Part of a small language model's weights.
Size: width 256, MLP 704 SwiGLU, 12.4M parameters.
Architecture: LayerNorm before each block, rotary positions, untied embeddings.
Training: a variant of Adam for these matrices, 326M tokens.
Each number is 500 + 40 x the weight over its row's rms, rounded and kept within 0 to 999. Layers, rows and columns count from 0. Numbers have three digits each. The size before them is the row's rms in percent of the matrix's.

# up: layer 11 MLP up, 704x256, rms 0.0544, rows 673-703, columns 128-255
# down: layer 11 MLP down (transposed), 704x256, rms 0.0519, rows 673-703, columns 128-255
# gate: layer 11 MLP gate, 704x256, rms 0.0568, rows 674-703, columns 128-255
up673 105:451450464547448443546540510445438544558484458544472409521524409507577507508540474495481506473540492548541570475514619461524549497429477422535460449533497559498480541517456481458562470541457466560493492485519541525498487475535525530479442442411537483578539546464478470483543535492503519502472482502536533513499550524490427470537559501505470481474502498473405558513461443449518467524464
down673 102:506502509514429534524449518447503594521541539461486552536483511558434448533482486545535467456469401573489427514481463511479573448475486606472499483556478533563511505478548476445485456480511510518549453517566444529535471544485498472508507477457509435469531547509481474479434466471452492504500531455517515501523492461467444550528488542531482483479483506395518527508529527490543506497464
gate674 100:475503458464417426522508541491548501492555531457533450560481476488533501538548510551566548468512502476463475512504478551517535546463503518544476478476508496491448464549484446482446493562475514493477445465532514524619518447488448561493490512487513528542515491483522503472419466478566492476401482484514568530500449512511499532471493548453436507491536548467468479432549525489519560501450
up674 098:399496514463536488451480489488521546469582482458485551562511425461494505486499520452444473613441516476469564541458511446521544535546463459520447515522518466489595511491523480468496460460576496465447496452460544492452506472462494490490504471460519521472449513517443506438545491574361503477447508466481461569449567492458502564520535570499466533513516451443501538471576491448534497512482
down674 097:487512457449535502466435523486506438446548562483520436538511447498476467484546447497539578511505484529529499480557589552527489505573470506526465460509588459481512536515549522469477479445525516473474517519487445478510535516497497520482495553491462538464505553424438521531494530494523473471563568453605488587502487487482419419480487522508512488493557497565482500522563473515513463555558
gate675 096:406556482513518490530501493584458502498520514522486473523498453442526552458483495576516522498458478513493434471515502488479525588513506504530492513458508469481503478457469542487460589478488488501448497556524495492457525509513490467493472513474510464492457478457485517526578404572395578566541486451492471500453424526524559470499523547546482513510537516504519545478489545573549471468481
up675 098:456425521485561547482572477460451488515502505476510522478559547517543465451509465469479455445488483510484466526549533491496491483428528477582527595508504511513516459505548516491473444461573541524415515524515498514560482441479474517560495529517563484547501532469537422494456555535506473450483497512447517469539578472485452537538491489481494513456504524538571475621539490516465492513504
down675 101:499559515496453567532497533494484576460538487490466514456533507563443457470509479509558578520574535446553485490500529453526526480473473460515534499408445475524443530497500502530493491472496436476493494472509517558546436531516494485453516529509524446545554493459445453472500587462583480524484536492533501497545453543497502459567500502577496480466463449455509547543487481487496476569536
gate676 098:585571445491463520523523503496481571496483561504517479505498550517479460453468485557552527422512493497515525482486424533450403504455514526548475520575656441484526490485495486556492484440506482502544506474516532512540480444511575482486492488506519495436558499514521469513444529579437545513499404509470524563502467409469468505546511457518531511541540497505483567532481500519544587492541
up676 103:447463535563475427536446498535488549490422485541515480492456399530552484445475503425465492492348558523498479517460517515458531588589494488491487443493536531486527458527511524438503507541541496492430512506534531614497421459532418579496492564504449548421501532527485513406494485553553483613531530479473496492533551477492469492542475473535476536459429531511443553497584570492389483519534
down676 104:538511502496526521544483547466493537449475464440531508454574589523447483548402437495550466563499531474498516483515399518530489566462460533501447491568565489531549510512447430543543541450485458525565516482554491517514498527523480457483461484521499516454519525438529524491412491529476558528517437483469536508541459537452482484524555476479517499452502442444437618504442463463538553510526
gate677 098:526457536504476486493451496459476485512515586540602435465460489576487496488477453482591459449505529507557394455572521526460574410442562508540509488484557473415504521473562565466482512471508477580483492494483521522561470513539494559504477548491407491549463526459512449437532455508547533534486482451536512462510490536541526453518507452498496523507575483539498579522514505470470516510527
up677 102:518509444472558484556439485455454499551440452480478500572533504532478510517458499577489526473572452456588548482503500560560451493469484484448499558562465532535446537452556425485552518479493565491541545508407526483444488498518497499447543515539567525476527492574535489497502472493571395493435521456513525499506524557550479503512579498499437489454452394451550542546475469501530524541459
down677 102:559461432557467502483547496486468499490495526496453542578533520533507450528481546558466497468478574515508507511458511512530545435468467466479501506491460412509441485512432494438488514471569356496511479505491555595480493489489494468434500468555511518498457511515559506569493486473470478538513503576550464540565492488465505490508479447535509480507495536473489486467501488420499493495507
gate678 097:534506539548520439604515486459471523487509487534498546445532567629479487516499446504514529527524568519514397558539496495434561500518507433537459484566581505460483499434543561450524481551516480541491466493507525476516531499542472521541438441481432498498513504403480453533486564508503548473543511510513518498485434505488493486576465481500523506494535517468426475456468522526430477534445
up678 096:493558504507550436496465531488506442436532493472526551467449500513531493515488448488527554538487481510467477480479477491501518472456543557514462477453503433405464463478418546525417506508482540574476508482496526509471485491524443492482475484487487469479497539478470563495419541463560428521494549547511571468484513476450579494468564445507477521487494523549495557458523443499477505478550
down678 096:509503507512575479554460532496554490510502461504493571468489493508513480542528540503507501504455506510526451463525568543522482541510453492530484484443533441469540499512478550483504439466482492492465475507527534537552448535528531554527570499496523450514522424491494469517521553555501484503447459402461509481555514525469572540491557496503515622386475463566492539492420529486492473492498
gate679 098:505482537494452510510512462534495587464524492502516499484542494511549421445515472477511554497486476502561479496436497504531476521493451494553398469581498453526485467578438535540546445467443447538524411525520474477443512526459534525437464461493514571518534597476504396583475573621532516449571534534485493544471527477503523513513530495520443483530575440509481521458401431508539536467502
up679 097:450455506507462466481455476445493492450490576537447499515503484439469479437464501528449544548571476526500439538565555523484518531544539476436477488407433506429545481553488533491425470476538549488470592482447502474559508537538493556541491505516519475501399491456462568517515436483483547466497530491464495430533476565472544522555485447544523490399440555450480503507544467501487565602510
down679 099:481504472462466435535508450465449499532513413505478607506431464451447574551544462561453487533539508541475568506493527435502540525452484535498595523480467467521437546490469482486492503511551557510458504445497492460549473581558447461414568547535492397493481479511468502555460548446507514443488517489487516539521492552571490454580552538501526495463504515543474501498497545504492497481482
gate680 094:530469541563452490453474454525487487478513419562502592565490496424461567506504492488511455510529495462563400496469523541533517479487536536527485596536521501479475500531494497482522489469504477590490537447549526534471433423524454520503464439509533513513480504509457448573490532552506532507522535534607465529570495496425518525465542469537438513461539438469480511521502500494548515454432
up680 103:550521453398480582529528511450493561544555536457520503444594484539533460507418507472460574448547451474479546486461504500529486529506526403554547446452450531531472513460442538567480490480471465456592533488417481488527494501550586439509506512467491477519524538502478490496484490481493477492554548425495552487512511525541490493537536477535523505571500519479508573448402440489469502538545
down680 097:504484518374501553527444522491533465550542547475520520512465489523510501484446503552401508497514486448516506551482483513496518531487564472491501404528523511486531527575501555481497505481450462538462509564504535479463481499582516426564512496475479440594520571471446480481525540508490511473519615433511530464536487526539456501502510527498476590496496475498539579548474458439466494493520
gate681 098:556538529535527450492452494463476484526484473472549429422506507539492437420492496533448496444505470462556469586455456473513479545521500472462518478558535496512514446497477484467522501534504520509411499499456535512509477455544509544466401494511531474540499525558517463435466494543456492585472445457540479489441466458497475468380520540577491462488483500469503550500561452478469544498430
up681 100:485478514473542507516507564503523520553508522511488491477503534433533500479487485532521469525518460580522491498548418547488482534487540439491558493537585554520456508498502479520527537534525415529439519523525549486524480508476494487508488501457542505537450440475507434522424470521456470516621525562511508522492439479528506457491546392545503494489508491496429526523560546477438485476498
down681 099:518542525532565449448441512468538467505490476556537488527546566526414523460522466459432433473510565526531535533499474467496526498530466552491465452613513475520455483509504435511439502504589567533553517482463486444480471498510499527411463507499465513439463542481530447554533524534533439468449571448493485496487480491448482470470480554495510517515479495513513525488546475505456480527487
gate682 098:513536514471517499496530468475548533464474527485554438551489582448449501528496489519494468488494510414476503529494443586479467482462509472485509484532505491435545532424493486456511489464481538582548497447531525517490491501489438533457474477361499501502519443517479446438448576506466559518505494511522545493564508493582531576439448457568483492489518492505444568541558480509578467528492
up682 101:504523491554492520559455503477531441506524544538488460466552544480402538520535513529450509560491479582460447498559502508493482525480478437497521481415508478539480510519532462505502490524470573480528517484590540480505492517475600545464545481478498471455498505516501519483464463451564490380496491503425482511467470488430627554499409562521491455562477429490430464515446457503511497610526
down682 101:482523486522534535438482534510556480498487467486520527494509527509486537444469597517446467519434476494556559444460558456560465503512475484470495544510499469499517569466549504562467461623533565436408495546475486536562568553502559492453549449515459528465442497466532528514445489512511488495525496533500549523501500526505491506513441554419555559526448472588556460495467482514490520535558
gate683 099:506464485559532531483472519480557475526492470521533480544562521515528454542530471534470484460482545468609464484487528465553487490504583427506411488499504537409438531483474547529521518474459506457480532526410465519532459505539530486512494514600536491576495608521484516564496501408527452455480429545513473513574472435444573569474510491571523435514450494510482520515381472440512473524477
up683 095:457462505458554487554571539490561497512494524447443457516563497452456510515526481517475483501451497513545549493448562448516494494499475493483508529534453525493491502457550464470563466529493465444466612486526359539523536529584451475479512563548483501551486498465458546499421475432581494476426492541490449446460486473426551532472476553464538530524430487479422467569505488536486516527515
down683 098:444486464483489455552598524546481514492540464475485456496620536454488505484520469478535469521497485455451551486465559474483482503519469460530508481564469538571509518441563535517463442456514489468475579516529427518549499532512467532487535550521446541520450491482505597522453516502556429458501521485468436499436509418484465593524466563473431513554474460497484445544551497552516512466492
gate684 100:523487566514495561490512498528472557526488460542433491558462482532505476512497480544459442519516505492495456537491442464464505507504493538479465512591445474469474517485445511480519552563477489447522502516528466543481559514467477565511440471490518426503573496496447496474478499525443567432496492497523539518463483507525490604497463492572599581578478496524513480498537513477444531475501
up684 102:443553483527494543488518511409486519563473482496486477529468475489505507524397472459512484566492538513556545500587473577495425517513430517437562436534529526520512434543512491563527458478461479454468510493486454517500552467486540476469523545547538447534459427486527466470515479413484502559556478477472400451431435548472521455515499501573505603525523475514492469461541495444589513512444
down684 104:525508531509480513443451547520554518497502498452502475452436464446510453480463473505454519490522457411540415521503480439422424511483513498555483452436481496493507478512548532495447488513478483534528472500512500452516439450491477510482624521532498533471460494493488491534485535530539548550495444476455483472473486460538567505499582490506512460531482480458508573497411439483570487551486
gate685 118:538549501455464463454420516454477515488542502469506488505516464469529374545527524589484456525522479471517447525507561532548485490477511469543494490577550485527466520512565497530526495436522494516495502461516510431515517431443517428531497491446564475542494544513443499445488432505534537501475543525507517528553534510489574501538610515462461461526428615478520495484477534486458491534496
up685 099:414482468522515486463512527492489502491528508483452453534510504582474523537452402503504562474440505541487542489495443480497451509448471499398520545510479520437542499483507528482439448540521514512521454455509526524551560484499575546520508596527558508466537486529519465543561570486477447488461551472554517497507526503498509531494444600542510482467532524499477481495503561518567500416499
down685 094:567512589412454480475460532459523570545541465490529516525400482540518418471468524564524478512572487541506454541481504501528462565480511446516535527573471484540506470454532532569557509413488500497517504513443507485494522499489531466540541487488553536477549510480479542452469465522533569449540516434483492560560427488479501524487528524518550451489469506485528503471472467517500445544458
gate686 099:496489471527514489521454476465549446512447459534541478526479432591532442549512564476473546514467526459604520527513459502495503529528560454417384552459516500510526586489448502498527467478514493570522442438425475529501491431516441472550496524483509407562494530514453496533513453495546483475495521518556600494507509499484468450432584490508522439506404564516545516418505469535536512498547
up686 105:525516461445458459520458531566446580470436598527487477478477513478534548526458431529490517479463488438559534404420534392399451444441465546506549486523444450484483468518505463485458436467518435456477583538564448531535448518534526563509527461508526494503482489576561499481516529473472537528544537526444472526486554434495497542448508478513511507534509455516512537518441510413484529539504
down686 109:523499553436437514476509468546464552476518566519504465514508519506523510486540474481519500497439462398560497487415481435486501443512492442528517434475455532464518524534472545478491487491480445499467467521516480462501487495497480555512522499528510421457501540524486451500427496468403507560563475480515525453417599440482572472503506532450505525537493504550555503572533582509463532444526
gate687 105:482500456533556498487424483496495493496550458449533562549548408443461484476578572528430399498506503531467471491519463446532552518473497499519482573480521432518517462458507465474456547528574504488506480444511491558538571496484502497539517517583473523493469511461444588528522513486441560581540456583563463514531422484467507588494506511464527560460486509460437414410521555529501504480532
up687 107:463586483477458493413518531413458525457505553468469473542500489524464450426583529470568499547500525561509488529463417429518544536525455494495553508463509481553466536463517530550457490487547537439503568488504452506435552442488523525505492521526509501503489402426513536540508583532489408441481493545484460489470518454518486565483572531498522497537487440569528498529573612452506542433516
down687 106:499549451498475505462426508516471491526407506487476505584490458441472398481466568460571500535528469542473556559473438480477461446550520540509531459485424448538487474507514434391518584536483498461477522443498499534515471473543489462437528501567513492529528504509543491513526531549560486479506494472436425454504517462458564543582550454451477508532588495500595537580527535400493552531483
gate688 095:435582479519530493476499512440509539564446487532494500510446492476486472607525551540487526437505466448438511471493499544540584566451523539479537524478554508431542503496576494553490499463537535442492475453535536518542525463585509519493542515472508474495473604513487509516463515444505451456555502529443497537500488508511426460430479448444487460453487452446520459528552547425562541487487
up688 096:511495473541527489487493486485479544495464536497573416485464519488517565525536479469532453506535610491584455450500477437524518443516439512547431519486470520583478440576413566524507483511408509386481407504523473408480495586514482492540562519520525460515493491542501467553504478464496533467538547531476457525492516524491520454461429479492502420467559470499583511466489419507535445556468
down688 099:590518516522480502519438443518645461503563526460538493543547497394511534438513532424487487491496452496534533463400545481585454536425503489447597503490488515504480553496486474529501461456542473471533509500476559489464471445529542503524426433553505473503498534525658551506541458552441551472478480501526446430530447558523434451509550507532586550488443552481505516528539481491457521428485
gate689 097:494542518491513471581502471497517505445445523546522485554535563574539503463496493423511500457476525543481449455556499545516502500609507523463460504476571465515542427474419593476548523537473489505427514530497472419566473531526464518470507525494539476497395492468519450530519487552459570450520461484472513523394433549565463454532508475462457533482513432550485449478443513431525530562464
up689 094:457449454513466500468470504530477461518478533480426496426468466441490477478483501506536542481510493444396481560501419417517524558477538521564570519497490537473515527499546452516491453538542525502515521574512480585420517502473478494517497445548516417453518490481539584556544472466509491544439491537488503495495514454474426492489455560540563471534517543492548528555560450515475448442544
down689 095:517508518540472505471526501463409537518564492487548461513559414490481489494487467529516469481508472530583539508476575459499543553501457414491480502489487488486538619488539468474471502459529519450543468393510500529497559463407546413555475529426445477541516537510479495523449553481501431461474462465539556503573482529452495534489442513518487528550507557484454555497442499487527528521485
gate690 092:494410502431507477525474486509490493537509471478526645553550509473489491550496526517483443536510500499484471508512458566493510457475454549578487545525395533457423485543509443484499486502487472521505462544456480518436489508478480506456440489522489468483516482564455603538539449506485577531557495513509522517499441535460454549475546482533519536481524507522556509406551417486443452541499
up690 095:461469471399509516492437496495477551524520561481476483455493478593502486477476491522412459472487470500439493457506507498560488582579518403510507509467448500598424475464556485479456480487536469449548487529466408510512451465497463482559492560453502521523467560553531422500507538551521502451522418517466557506493500467569518553523494479541514486555387542537542546590483530480452473575493
down690 095:523551513523486489514529561484480435514508465426532523526495474475506486506458555468446560449498470542527575564448542556558506509474523474526460466493514499441444444452449514454466611522486496580539510527487497556478536478515504514500492408562465505554467486416542512489537476485489432488504521523573515477465513487512542465615503549511442508527514552508509503481557519485500437373453
gate691 102:451533488469529581557417563480431551459506526493420501449559501486527545496498480496528526463506508515497569519481467448456450572499474467465527462478512502533457475541452490501486568430490495509585455434520503547546471543468503501533480550407463538483475508430501454474470487498482521526527539466536566478647458464496483551513473523574516545550518470435403529538515487432494552492511
up691 100:540500523536532520540507489526488479507445493514538480517471517466512500509436524414506516428417576499498440419523501512477534568503509481474499480515502472491564571511521547510550539485502437493523536517463510479487468493552439486509508509499506562504404423572448508491455496576444548480487475443495587527545471493483524488518546388428489466483504478488478560473439547455505498489592
down691 101:523465485500558431497503569455526490513524524495485444458546457535491584503475449589501543514476495468428458499444458565499518474500464461536470529532516463500497500431496455484507544475477507557494482470516464520512467534422503486489497528426459591457446483482503548446558530571556461526521503483540552478464528521511479455508471390559556520488545477516503499486521438537457506561455
gate692 097:534541514510528493547491539597516581506521452559514506512545484534446511514542535489467479546498510505436470449416588486468516518493520479516532477429511454549554475504469474463526500541502474511540569516469524507590511417450446526454487482502475501434500472521482597571447553571472481463523450510537580517507500514460472457483577571536542525506441429485519486457473543465435500432509
up692 101:407554446561463556503500538392514461508494505499467502503494484447525466513436493553476415557480546538517464479510503528508562485499550457509479488574448463482404504466579528464524521483536516522483494461507541543550484471478470507504529546550481506514538518513490501532483464522449544488392479430530477432459560501476523548523495545477430539499513475526529558542504527531481572474557
down692 103:494510430539558508449457479547545481537489461498497520404466527482517525494505493485505472473547510415435514479526545478486517496495490526593521450465545487522506521470434480488494496515492486537551481552412472532487453445505509501555465506549484483541568514472450532567501511531480536509546478437487507508558493513484469461530556587528539562532482436466511531424450461480499492520489
gate693 100:471446537609451494427477445503426514422522520536482486578497516507513432489573465513453519485530559547516463489434436518539545481490526488483485619510557504421494506550566534583471525507510511493502454528472486454513502505512492477506451470432531559468492523436447453498485522561474480541530499487547458522486483549517536482531522457522535521533474541484453487410515506500413483464432
up693 100:551525517471516496496493548525538552463556485440569543386481597444536431497466475532415489487567515567474475517498517508484432488423506466457494477567544490618456505481514512529476456505445436556525542517574471478475515535442521525431508495540510528535476526478560504514492584600588497490532565456486528516470584520502468496513583467533505425484500470517555540469486476450531566518442
down693 103:533537413425538497538475576454514523463493557550459552425450516484432554523465515524427477560523581464456484507551599539467550473550488504523554413520527510516452464541508513506517474518518531496514473591465513562514442530560485504469502568546442485467502477602422472501447414463531505487451457485480504560493553439470516490471502463428520501497535411528491601474427465476518499531488
gate694 090:568522511540536443479488546488550490468528494499484470486498576476504502538550488528401572506569502494514495477575525599471467515566474475548439456517530557537421498507534562524426535500473532450504574498534430430464486525507498502492524569507497521526437532489514468515546470573531522527488521455513422438405499579461497423530534442508467573510486502520476515437495556540527524541536
up694 092:440488451454535450559485468508493451511514546471517514485494549546475496544530550483476533428440476479484477449422456557534510526506510530508563549501525483482527591532402518531450490531538578499549476407507497495497511502513557515507510495450446453513518466521525523532489474522477542534505433514510475397486452600531496417609491471452501459562509514550476513474515504447508523423524
down694 093:477482472474501555448519525417463524519480481515442530465506498517520577422518464545506540489511511536498460556547564458468510448588519527560449503442467565543442465477579463509488530540505494557586541500533480461431512534436475498453507545423539484510449515534498514484436452550458495462504518454532522528398499437453478519556533487437510516501497515469451554493426441555506507535497
gate695 097:473589501548518501534547532440486519527479461478436490469541475489473539550478458507489498531423534485568424509473506485463464449481464470522534514483495507455489544550503504506481459438534559515564451485579459511509477486523503504599483575529497517558451486589503434571470563461451540452481487463519502569460443515450522517535518543554517441528535537544515376451516566527447475507542
up695 090:548540393477470533520513450465532537462441473510521572443574482527464455444459450505454544489460493470509443443485453476510506518456501427523500521537545442502522520497536480483502523569474510518553518422507510501467530510568564530481458517454493462465462504464465436434586516624536441560574553464499523478492514512543452502467524506462421504479544547481454504507513525517537496501520
down695 094:488467552507505531452477494548539528498490515470585509510449526550460529482528534532485512473470541483500481536524557484518503528597540495460504413464516464567511456532436502450434484487482537408411547539496480519466518479499450533446466552478526481513512528479431585437437504448548415525509458497462507512495486533575479485470575460496474571535523516525581493486507491456449608484485
gate696 094:553419458538488496475454549527593466451531590506502486486478481505605511479496482518517467484540600522484495490525509512544463479441499468508521486539459463504516491526471446520503551568511513439499471442487511467442502449494508532532530484463501462456561520495533519493521467506482494471437511486509515614527598488496494627503583507487529484569578556503452456480476496409467460583475
up696 095:571508528464552536383510534581453431528572497518441498459503482545463478485466530546471499530550526503436466506554440496454482548457468576534448524531592522458485529482485553436491465506495471521531443504529530453561525519481416489558476461442538427528458553481479428608458476493566473476498519470499536477562426593454493468490540458500466501419472495457484457491485439501552508480526
down696 096:462510441514570508482515486509500464527471463511508497504541491511471549498552536459473426428478495483572495477543515526469563511551503505540556477457503498531573466555547449437429550528494503590483479570491467547492503451544476527527477546527434544548435508503527558442495527468509450531521517481455449478442489509547496458519422504424454556529425464547413515532520477588514573488513
gate697 099:511512576542448500502484462467502448478495543490494473485439489489573508473487400523462514549597452582502533499484554490534508521515501463464469455476479525463530444528514452473565529489500515485449503527518484536585542454484465485538497449467569511520467483526510470530538459523499511506463449497444482469526424474483536493426507523465565512534522542527458458501523570416488495545516
up697 096:516552527543442508557474541495495467477481452472416481541568483481408536461510498553493454634534547503500468487451508545557506487502461476475551457496532511494473521482460404473435445524505496564407506518531475520462540516475467539578454500549498568517473460432501547520455564399489511542492463529561478453519446519459488436479508584479442507509503524455502485569578543466545503507551
down697 095:471506498478498472512446545503617471488477506447535545496522501474492461598476583518515494445509514465502437527499473539533562480515504524501506519435502491469526576428513510541428447506480460496452434480480515561428354522505518472514498465567421470510477512504572512430510554479473522453486533472494511571554563516550492481496530536535456482501518497496497555525475499529506502437560
gate698 101:465611509464492544497528551475552516460506490439592538444452527521475500475474469554419498468527461518405492533548477528500585516461471567515467474529442521470498480469574412550531530483477449567476489481508535481501513538410528517517461464517532445556513489500492496493476442442480489546517449505528552580589492514452498475464465555530508557523434541543494592406539505467509549505481
up698 098:501581491488470469414480446511483512495475513500508503483501471506468492476531477415500423545454590501486495543468543427530437423455475492481536571480414443497564504486522447561540555508449544473520580596584556497496538501505464486519564491531512472555542510501540512520472586439528502579608461440484504505503511446451483526536523499537491537527491461422542540519545495488464503496494
down698 100:426480426471482462525552534468470446523486535550511557529598545497487458510614533527534451408450518494488533525518506468453544584558502446459529421508501424540466556514517468548484504486475547431424531484492558564516562502574509481564439530451517542495460454507481467552547485495459513518493482461508535498488541504449511449530544528475532511483495542525510496493450540535549466527503
gate699 090:493496574522524491535455513493467469592507524556520476518521532539479544504462544475486493508548447475492520571446520484502449519448612511492509443541519495479460522532493552493502488471492412483521536467504506460545451444529508537513550475491432478576492546544524517556491428515508558492478490478546508465486552547521541493409506498508401550453457424540509477513508452527396486470477
up699 093:554458483493472518512456549516447434542437411463520486481472502560511580451469437554465508511471523550420448515504574459500533502557530450574592470533503550499456491544536476487510501546493440477539507534458511481470481533471516522497437430533496470475458525503547494504479548539453516481390506471491462508523528525483416444487487505490465453530528561539551477490552469495456550536499
down699 093:484527542525417503466561564504484488442497488526515495478498463480463427515502519499503453499450451531546531516530449514442545500478454449511508535484536465517544472498509476553479472495510555526477510402471519584447468453430494492475586508403509639443535537429417534476573561506519500439515539494513556569518432464521505481597439496519533476505489459451476506524480502533619554484501
gate700 101:475484457508505544592512481513446588462500546513467482505496512540465495536503458470451495461439505480619507432458531465523504433467554477496546508454500501432508494527478490437484483502574499566599530548448460566473500450525495532480511515543480520543506526508531481538516519582565530491534514501533540493504464471499481467533566429538450516521430540560465554526442514489521485441547
up700 097:641465498489464443473460492565518555502457531511522455470487500485441537570497491477506489557511550499575487454447483478477479422352491484547536502432527490513464537478543511512489473555489525492546475570453447480435543532503509555449481481438540526523517562457553482569587492523556545512542507520453486495544431476460454475546518437481455501537432451528503584449476518575523480480437
down700 099:518575573510451513454511500531560547515493474466425454531475522524530519476547579506496505512536558518512526421525493444506473496548441487513384417501494524505461537444458502468458547517451480484558560537559566532490460520501566554532485471474541487528525556518515525475469527564558523499522498463444430481454522496501528525524447587503465531495559455462468459518467447495542542536451
gate701 094:562535494474452529562497499479499533476530389517534451500491492508477423515543427562519517551575505487556431574477605478470484473533452464451443453506467526480492498537498524444492467454527484543466556509506508504498529469542554443526434472446457492533577485483452533418547552508552480430533440489541501496473516483480543505519517561570452482449458483450456552560504456503465525467548
up701 100:526492564497529513556462468468489538533473515604558435539504608572379482472490537505499543484490496491469461461546448425498453456499480540446520487518565600520484496560504486496459556493528546516567520567495501513486449525523478482517498408457468525451614486465537540480466457566507477488516447478536584494460490507523507466535452502439505464483485459486506546472533487520494551515548
down701 099:440511488478530534507554456469473453431499618516502532568466500532430545471513599469432483480500506470452475397521520500519502547506586479464501538525537493439562516550419596533465563526551549519540480538461492482472477471485525449474484513522482573476513528486446502550486439460467501584437469484509452434568499480476481446509515403456530506505547464547497501485424560442517492549438
gate702 099:537599504522490535543506476495549533512496526474434525462429465449491516468491464510548494508571454485448444505527459499445465510513499520535456539532582431515540534438512499489473503483494541567591542541419497463607471513482414510549538578508551486549499410493481449521468519526469493508487551523491500501533471468481487458519573465494506504478466522559471478502503533550506539506487
up702 096:510460452554533455526423495496426556523540474516530465444569563514559495497564452455438537463490526464539482542485554450493515453555494458497498454495489555475513522453454501469560517490492516549466465441527488493445453418518484473550449499513490431486472523516471517584495487561521474589527535523467535550474552460556493486508446493441476483481504478504463499566501524516475443516606
down702 100:423600568450499455493481469452486551585536504537513559538523436506457513446440467489519471492549456526475527481508458513552510506524558586493501496601538465520558425497503469525443519511475505568531485452513462509526493589516552501517522550470600500470436509458498484510488430453519533510508431449499478436471456466581473509556478490490450439537467506601497509465535535490462496544473
gate703 097:484531479429478480464512533532520525515542452504478566454538485528539443550455410473486518489506410438420450516536467454494479563505447569551448443527506557451532497533410474493486506460498546439485494550571543418499497459467519504505459503513484478532573495558472515492478518537555527408513535541454478490503509526473456394491567471422478534493552509482538524553503574518527511535534
up703 096:511411542487490436516452501510503446538470432525491516494525529509569495546514514500488481491430459511500513471583494490528511519487517522572450482487572559507483497489483493568475449503449454453469444510527452430524514438492488486553502426497499558511548522518474491454465513484528531499478585523441585526483563467531534512484515550438485477534424478485441605484471542637517440475487
down703 099:479513503530478508505552490483517498487488502524534528506453501563559536441510504519523461491483403521469499467514464441416521557503456578499472556565482569426562487491497387431510503520480524577530523528540493487413485445469450528509507463380550526512476487502556530564527520521405446479481535473513526502456451587509410480542483482490486524492468504538522494546557534469461485493497